Weights of a small GPT-style language model, trained from scratch on English Wikipedia.
Size: width 128, 2 heads of 64, MLP 320 SwiGLU, vocabulary 8192.
Architecture: RMSNorm before each block, rotary positions, no biases in attention or MLP, untied embeddings.
Training: a variant of SOAP for these matrices, 91M tokens, 6064 steps.
Each number is 128 + 24 x the weight over its row's rms, rounded and kept within 0 to 255. Layers, rows and columns count from 0. Numbers have three digits each. The size before them is the row's rms in percent of the matrix's.

# layer 3 MLP gate, 320x128, rms 0.249, rows 83-319, columns 96-127
104:161167134147152132136123112134160143125085092154140147160167086154133082133134155116137160130120
091:139154141088108152117134133160149165154144105151129146096107074117092111152135135119140094117098
087:120146153124167143125061122106151133123072133107157128111127095163158130121111107132129119139136
103:101112109137098118130127094074122138106129136172142157145142119103123109109084110186129134092081
104:138104154126153075148136129103113139115142114105100156097139141119134087109085113154167127112111
100:141140122125135120139141147124122121110144100149127156143142130177090098094107117112182104147123
104:160148110133112105140143130101113151177106107179125147119147112164077107130106114137143174137113
095:136122152144125114108055098160135109147156127134157115151111118120131115180086108178096149084093
104:129118114178160112140105156146158139116114101125118092082138134114127137129102094133130139173118
086:140136101112101094145091135172113156109139109166144120123122138167159091130097157136153096121149
116:075126170145159132127076145118172092125119160169148126153105125174102136140125142135110122107098
105:070102141122108133131139127169150108143103130120176120160148090126113109108109169156139120140135
082:108115123138119112107111074157105158102091118121104131154135115110154078116136161134163118106150
105:130114155131103149108120107138142159116106089149149098131116161168142157173110103147141161092136
105:104117161126125092147094119115127161130121119145149130155122164157090091109172111126084100123102
086:131083189103132122138108129107097135130125115148151101137127121109108151106121170101144126101106
086:132109105120125146161129154121108121168112086116122087150111149150149165084117153127174100113130
103:120119162104153066144128135131072165125114164143158123090132149157125145090142194144150186102122
105:130122165131184158116135146138113140087090163176194153103133146186134136150113144147155147124132
086:119142095060107097151107138139103138148152156134113111112119117110153151147150119148105114114102
085:107105105108168098082132112134098127103120119135179154108121157105147117076103125139110091095138
117:090137148122151137133114144108127202117105125151096148144136151142103080104118072111134150127083
107:132127115084140161127119145117063111131124174090150150138148096103149082105123113131118094108111
089:158115124174120180114162142156150137116106107160131115135145107098158142102144150153086174153161
074:154127100128127116120133147137119099096129105155178131130122139145153093142161125138128144103101
096:120126159176134127097165110143107116128138125137142093161132149153125098169154105102146152104128
100:104161139130114119080122126146105124116132151157096078093129131138156091111150104122103112136101
095:130138142160150150106128129157083143127111126158125162098115116130152105148162139138122154132123
096:143116168121108167124123094153106146079141103107164124136115102145113127124165089126109158094133
102:137124126127151120164083116132157162149121091115111091104119138150088137103151093141120150132120
096:141116129138144090118110102089133167113107166179111124119083127105124119099130100110135136080125
105:163140089118121101155176112170114140123112135142107128156110135125151127107171102156128124138120
090:133142142098097113129138166128097140127163145149118139137100134166078129140135100175133117147124
101:133139119105113128151141123131121125126098112082093122146118134098122138125120126171152155120091
115:120136136143194095167170117154134120134108095161131100155138116115143143156143147147129137133089
093:164144090115134111130147118135137154097131124118162120120148122121082144123132117129102093177163
095:129127101130101124128164148115115120171145145120114111131098112153109148129123115104097080101141
104:105142124115141099088153120118101124141139128146135102070170142190086139147092092117139112129140
109:105146101161116155092102128139101119110130110108161157152121155123096132115110104180100126098117
091:181157151120089128147134110137119160153122115093143140140086113165101130146138128144122147101091
101:148123153137126116100161158114189143110094117141126136137070121122119076137150117147167142155149
095:112098175124120082115092097107125157135124129139138117105137160119125113126111173143139127098142
103:148120152209105117139112106167130144127166139137136161139114131099148114143099177141153143114127
107:112139167156117135150179102125115132154123086164140105135133108130127143113115185144133063105093
107:106132145091161130161131104147153132145141087109133138128136125147135132109138172154111080113164
095:111096130161123099112109075192185095131129133154117103153102131156153170132177096102180152149137
123:155125137105121173087127100141080124136105128183162113143095134127118139128182132116111155140161
096:141127107088101190109159125141097155125103129100135120142148142122108098117066104083107127147111
105:096108124164169132138137139112118163125146150123123141170144141099167133122119142132063124125128
099:082101144097110134124138090119106153124142148149095162135076119137125111113165146145146134164118
107:137120151139122161129096094109155141142132119156144159150150080081078154103132149125149146127098
108:125091108162129150132122127122094159072169117140112143149076118130144125132132115157119145105147
112:080095143138137098095105157143116133128134194085120134168136125130079118136137116142171131105128
097:100120117171103112123134104131125132088114100142147142116144127105103117130141130113087133156079
113:137133116108124124147080133123121154151147142134115163125131145129093119143096119167091123135116
110:117092165128129127128089105167124159141124135113119126195140144173093116133143088122124140123124
091:119165100147124121184144099125111155164149154094140137113140119136134118139133149075143160159153
100:146095118106119135139120129103120113103147163162130112129171191110156140132112117171126088124137
093:124094149135163144155106136117171139103091134141157100105137144094074153125097122152147172139114
112:131133147159157086139120116167127181134143141108153149134146171137114111121128138126133127129152
093:104113152103084127111160153187140108111154096153121144107154135155127101125130121137107097147135
110:122112135113177142087154074131113149146098162120115152136134136166103139067086115122103162115088
118:157105104150149097114138165097099116122110154133119115145096141144190112123149106134144174166102
089:137134188095099090129130178145149117118111166130187120108148078133100137100131144144143162163120
097:135112103113142142116123128192116140163123169117104098077118124146153138101093143081132134105136
108:139141167113170085141112115144119110142124127126163136140127135147108140147181140103109123121153
104:090096144092127114145143092132119146164127124103135126113164082152140119130132102149109129145184
098:183142110136108100121162106125145133135106117101124172109106120120083100147138080120135146078092
106:175137119118109148117101154114165136141132119141138148156133198086066103115125202163117143081117
091:131150120175082126140116108098141091120134151178119114124132143152139093140124115076106152082133
118:167127105133148094125100128121135143146107120127159112144121148131155116141105136164118131146141
100:115160198170151083106108145125127128098148122146125121202132124133150093135128151107126122145159
109:129143095119092129134161129137102108132158138117145164133154128150136081172121093110127130081190
101:136131148129145136169139153128129155108131096120143078191110075102138118118115167138176135163094
106:137139136070143143153105124159148088100113152185149105151124135171174154138148123100113101143126
096:101103153162189100153132119094121113139103128113151155141083124154102149126132104134118138136120
108:151137145109134119098141152137058115157132166126112105101125162144112145136120145147116126139143
095:128152136125091180099114119093121097119150145089150090157147067123130115157137139114145129171143
102:125137142151148114107111163099125102102154085101164110091115158106140142128106132130166130139141
077:166100165144130129141136140117147096104140122135108132162120114128153123130130171134088124140126
091:136123132134146126105147114117097152126103125091143107100137101102128123164114083131135142135139
094:108149140167074118126074093114161102140147120127160110167119125146137148116144116116089155149090
112:163133142152125143144132100147095160144140141111130131100113143087148144149140131158172162150136
110:128088155116146114114136139135065106118132109093132136166181166162107105090152155135118111105133
102:130179106141151120118107168140131133137134153182131129158159114113110116170169148129117148166123
096:124126089120090128107111088133183059121133113163149130116154077140117124173089159133100109125127
117:103142167103152083151076148130158077124136145121166141139121133159115124083118112124120117106119
088:150142123138107105174140112143103089145121112157154146134156133131135128094091156161131104140106
089:137122115129112106150107131117158155149162118140097105175130132106171137161152153127139084132109
108:100149146107078124139161148143123118164093114127140100150140094136156124128119114119122094168135
087:128128143138093134105152105105149139078104128108134107161071145156123123134145107095147131073147
103:120111137138102080137124165122152146127130116126148125170149101148156115151108155155101152177148
077:177123099126176125105132132079132137137170126140120125086104128158114104147139110149104121176120
100:104096147103096149159166144138098116123131122132192154116088115110069092101096132127130148089144
105:161154118121088107140109142146139112068138071157129157124164127105141131085140180100105129124125
082:149168138093171122117146185148100107184156110137145160101113144152135108161117115162089137172178
089:129145114165145125122172137140144187138177133122144154128204142117152132120174146161141117132092
093:137190162115132119115103139127121105140123153112129101124142124120138144123117100099105130154170
099:096096103123111143097125146106130098162113124121109148090126105141169094122107145123083152120124
107:138122139154127158120123125099116156134148153166161071141096127128150133149093107139173138098112
102:129194109117168109138163138137131116130159146123137163122114132171159151127124108135131113168067
108:104152097115099115112107107116100091146131142154113097103140143110139146142127155124086105118127
089:141135119129157104133137113096110118101118121127153175122144195130104157124130155079099134122107
087:121169120115128139125094137144111144113088156140169084091135123143132120110122097158158154134125
100:111109105158149087140130097107143102127154168110153108116114104114138155143161112148145106105118
105:128143147126150144101168141157147103133119162127104133161145130107168096119104129119104094117147
098:121135151132116112120156064126117122138131135135130129146169170138099113142121151087151142110107
106:163109112128156113103127062125127066156138068115154114093135133149111132116131127135123165114140
088:146143151187118127108087186149093152109123130117164144148117154102098123096099097093092144088083
102:140155079110098158125145147101119130168152173134120123141145139149128092145192123129086103116114
103:167108052140147098154130125117155137115090136145123157106118110174131158093140115147119134163179
108:121149133104119138170090131127143099127115115135167099160119151096124137146119156111053138143107
104:108108111119150114084123153147158111162142109129121116143141161086190112148119126161141121140183
091:101113116120143139138106137109137116201101165100116153159152109104086155143142145099163175141146
108:131131154132129129118123097144111139170136109181113174151139168122116157096112143098113178115118
099:108129105143110143148146108106139161164116134129126168124107119164106127148166102139124165143119
091:130112144145124048077093099140113125103145153145133123175115131107130172106114143110110107112089
096:160147116122130091146169165113129103114134171143116144117128181091143095162139088135117078131100
105:157179113132072136116130114161129108144105096139138142081119117106154106149110131133066080167148
104:132167121113129139132163100100173102130152122102151105112114146149133144092122132117133159138108
099:150114184123101130128154081108129093092107103085153126148131191074120133106152135085170133135139
102:141151149117134153176156119111094136132123143127099159155121143089115160130114131150151138155082
088:105147138145100093165137107095104093176097144158074132114145107159128109089129099080159122110161
091:138137067140163154149129123147113097154136108147103126107146132097173146144136148130141130142148
108:150122145144123117166136158106120128152126184094112143162142169103115115142095145149122154139111
089:131078168108148123118104080155116149083144109094126100093103128128114109100143152158165172106117
103:098168152123092130118104157135156139145129104126117184132142128177128132166107139151105119129132
097:140132124156133134145124104125132133120148120122124096126097203146131150091152147109088099136143
104:137140105112181094110144138125147134121152151153112099128112160118132169127135118122167156149074
110:097112161139157092147107087114119097146139140117141124148158114100110124127100126143124131139106
093:110151127132112167135100146122150138127145113134133095106162116109090159096143109139095158138134
093:132144166096117115126156136098124104155147136109148139114129104126103086118080161165117109179123
101:146124124124117136117091116145119144145149124124114145125116128167179157128134103093184159135113
100:182121122123124167117128110144102074137130133137136090115107174125092112152116138143188138162128
091:114160126127109147114108141135130157102126050134129147119139156102124078114153124118140114122110
097:097140108125132052148143151133197131097122135156209126120132119165122135131090132168117155134129
104:083101131125103107082117125152108111169113161132162091128153150121129126094120138125129115127120
091:206095093152113078134144139110159116146138125117139083125144110133119134130132121124114156131116
124:130156128132092121114119096155121119167125123147103157109104109132124139088169174140124160078132
098:138143142121101064125159108138100127150160142116103130119141118120133130108171157152125133128108
096:160068091121129078142137144102152147150092118107090168145126114112103111141154109140115119127098
110:137104170112173136119124131120099132120144124128113143124154131095097108102134085136127165088124
094:100112104146095157137110155150157145141149130124177105129149121127135114162073132125180105148133
092:111148141105150110118101129138152137122110182146157113135132106124104104121120110138137137111101
104:128155116177116095137141145111192166127116139127105115134136114139114127161142103125127108145144
084:141161141124116133110124128105123099152091113118130103112076145119118153167113102149147130073076
110:147136148103134075131158102160129121140149104097103135173137150118081143126134133125134111100143
145:152145098105075161139131165128152136134121124161142125097173103173156118123136119126102118146114
081:108153140107097163120143115132143103146165114127120135133086100122129142120116101176124135122170
106:141159117109155113167083074133098118127136088120121080126142135105155102138110113136154140118136
105:148137130132117118169136136142156125138118157095117130077104135130163146112150080129122149116103
101:151088095113143111138101119126148125173125142109137096109110140136104156117083103175133119111113
087:132129144096132130123175093145097150136126098124136116117128120100130135145136126105143166158093
095:135148128144118143108142094091153170103100111161108117166101148136132098164147155146127162110104
097:150101114086171123160101092112152124133132124101125110085127118162132183091120130138136087146129
107:158145129100147084120115137108122119108146157141165127105100139111123113138133135146096165136117
101:182140151122069111146140095152137100142112107108149129164165123133141157105102135196109134114150
110:114160156125130164102109109139081123099159122126086133112126154093122135116104122130162137152111
101:128132125192120151163180135117108172167143172160146111175112167122127124150089104155127148162105
113:144124111156152098107120171113161115121147164144155157139108109111131088139118143138085148129120
088:102115109101153157138102152185122139124168126168108154127107134105086152171146132112121176139092
094:130144111150119109150127130131092109121135120117141095129129151130117123131163083136104095163164
098:159146149114138086141160131124127147137121161174145114118138155112141128083148146118143152098146
094:144106151117084150137125129096107134101130065110132086122105100115110140130123138143151126108131
093:089123098091123134075123115138156126146135099157111151105146112158131077123125118114140121153166
101:087108175132150097153119130111137168143097104149128120137126099138128119097158141133084104098147
105:114144150135129114121111093080119160132089124149126100173076151146131093135170104155129127108150
092:159087106161179136084137085142147122129115131122135138115157148106094132129128084078138166117089
085:083129146145081116156066115098099101147107098137123145156124101112103128109101127129140153108140
108:139104120140113155121078120085114145143094106145097124143141092165139139146104109123108111175159
103:143108120134141123143157105156150130110118137144097086111153127169133161123116120125123114137093
113:153083119164151103124141105133140140142171128157140108134146156130151149089146094072088099123128
095:086161097150127117103102168122152132131164155162161101153151111120120107138117157135145111136093
104:144128168173148134113121099161119086115128088140123105155142145157134157154075119132139128157167
102:136150140123096102135153125145115121132138121144125105177165156090139127111124114154148113106148
097:137118098056131116106132095152147125136105092076114113095143114119131142128138124121096138140138
108:109184144106110097095129165101166137120125160147117110154132146127126124145126179145136159082100
102:123131162102098137124133099118117158105086133166145113139160083154054130112140127119102133113103
109:129163098116159092142090134152188115121099141138167140145117130175128115115148124138141154134103
097:133138123095131121138101118166120132133122114105126097091107146099117117132177103127136175152151
101:126114154122122097157161168140094133096113124153172118186133130091111106113099110131135096120097
111:173153121132136120156150116154105102110137141077134106087125147137132146120079132151113137136132
096:143126154148105118162124149074142062161159138137150109152136147128124159135114133121129164128133
096:134101131121129141081125118099190165136125153170166099143126142089170067104131138162169140143138
100:127102089140157134136097137112148143165138141119184135099168132113157149144148088118108122108147
099:128129152124139164126138134158128100101132132180145127140121137138117153124130163168078116130109
097:115116195170134137117105112147109150098130137137133138109134115138126127101148112115115155145128
104:117097125172061157125119127150139148124110158151112128117128144111153127126095137147139139140148
104:127110192154086109162119147093143123126117128117134124135131122131126086100154126112103159098111
103:135112126137106129150155127141148131145123106121109125123112182131136121123100166128134114154123
096:126088151176122179100158150136115126137134115137102119138062143138154131130130133129122131098138
102:165153075100093150098136115148137175129147121120094121119121079106113146080125129128087162131116
106:103104127160143130143123123117144136124108130147117140074175124159089130141110149113152164146122
096:146145113145103124149141105149124151114133182146104151119112115142113105106138127169168129146149
096:127093123120154133085168114175075143135129125101103140113081155122091133134090095085094167085115
109:123113120165088104153180103149102155126146139134128135133099165139091172072149107157123156102154
123:096130160139110108127139119162150138085094144134150150122144184134112112120138162105090138151169
091:119107149170160115108101143078153127107132144161129122107123098124088155085097071093112115119099
104:115129102128115110113141080125099102144178170122112128103146128113135085092130128137177101134103
099:121110140130116153152126119093138107128122120081135104154063167151152083121162138168083126091125
102:135130159127133121099154116103124144141097108134087107165096143124169080152153144122095155131134
102:130147150112093121119138136179084104168164088131158133135111134110116102176124143114100154093145
103:127139138111128113160122067184158141118136171163156171078175131129127127094124125138147113120124
103:133170115118145127118123158120123157132125155128116115092155060160101144138120137099168151128124
092:126121146135107108134081113094107111130141102106073151179126140156111145109145077126100171099107
094:099184165103132167125161098127149079136155151099116107153137092139153165124123140123101123136111
112:151169107111157129125139133122117107141108153121136141107152067139138119134158147165098117105105
108:110138161096100096112170111133142162128137144137174114140149126141053097134128122117136138076114
099:127087085124140105141153117169131154161115129157072136152109151126109114136134070107144113165097
092:132155156144090135114181132161121154113106116169136131117127129103124129171096177107116148150076
105:108150117130189136077178121109073134140124113134097100099153104118101110081137133135153158137124
100:170152145118131119103153173160138120102145102125181106098164145147159112123126137157105140138136
094:107091148124132119088103130136170095123129130139165129139096133126140140087116102106115117131156
087:121122112144127096145132126078128119136161105154140142121164113117160134125140156133117149133121
090:169146101130157160156094120122118149113140160162169091119162161137152134093094130138154123144151
095:162139136162084109159112139142136135106136149168114082174153092151169109126157170186147171135149
082:113120190110114103086157118177087129110119100116194148147099133116116156156092138090123133097106
101:093117103127087103111168094099140110131107100158109130117136079174118151161137161164117113075160
108:106121130140091146144124094128141103134135148143088111123142155082156143121114151154165112170128
102:158100161099168078119131125143153135098160109158109124109154089104090112106126115173107068110136
098:168123140107106106131144133127146119138112131157152108125143129102119127103127136088107126154152
100:122157112157103162137073107109136111119113133106158142141123149140139113161148176134132133153107
098:069130139127150138134126152113139113154143140175125105091094142122141110125164113143117097115125
099:161125156121145104101108117113162129131098095186142108121119152106119081131127139133105081118184
102:099168120109124095133180156146159148121132124156132117126134089116143139146122108136158134119128
092:129112133133135108133147114099123127148129089104099191111105105096133090122144104098093123139150
085:103117127127136142105161130118103144109080134136134109133130114114139112105145129072133179131154
095:128132160070105122161134121196104115140112124148141124142071163136088151110108113151121134123105
100:138158143092138136143103131156076108117126084127129094093112134105133127111168163123135121136182
093:107118137114116092135136157133107090110128118146143111137175170132173128079114059157091126162129
086:129150172165100157115084111081112114136158126148168138092177132153127139119090134115139129146175
118:119113125155126118151163160100154123151125105159104143111133098110173099143101129102133147159135
093:149138133078145129117154102120107138126157114120147137088126052107099113155142153106143119157126
101:140082095175125174116109074133156137114132134138133125169109164075133082145158120165153136093151
114:106107157129149137130132173136085162124077137163139127144171143117150163147118202170127103126116
092:115152177181076129117116154167116103136121068153164127163125093114139127134136129132097168108123
104:107128156140069120140062116119133164116073147115155166164141063113115143138146122161119092156138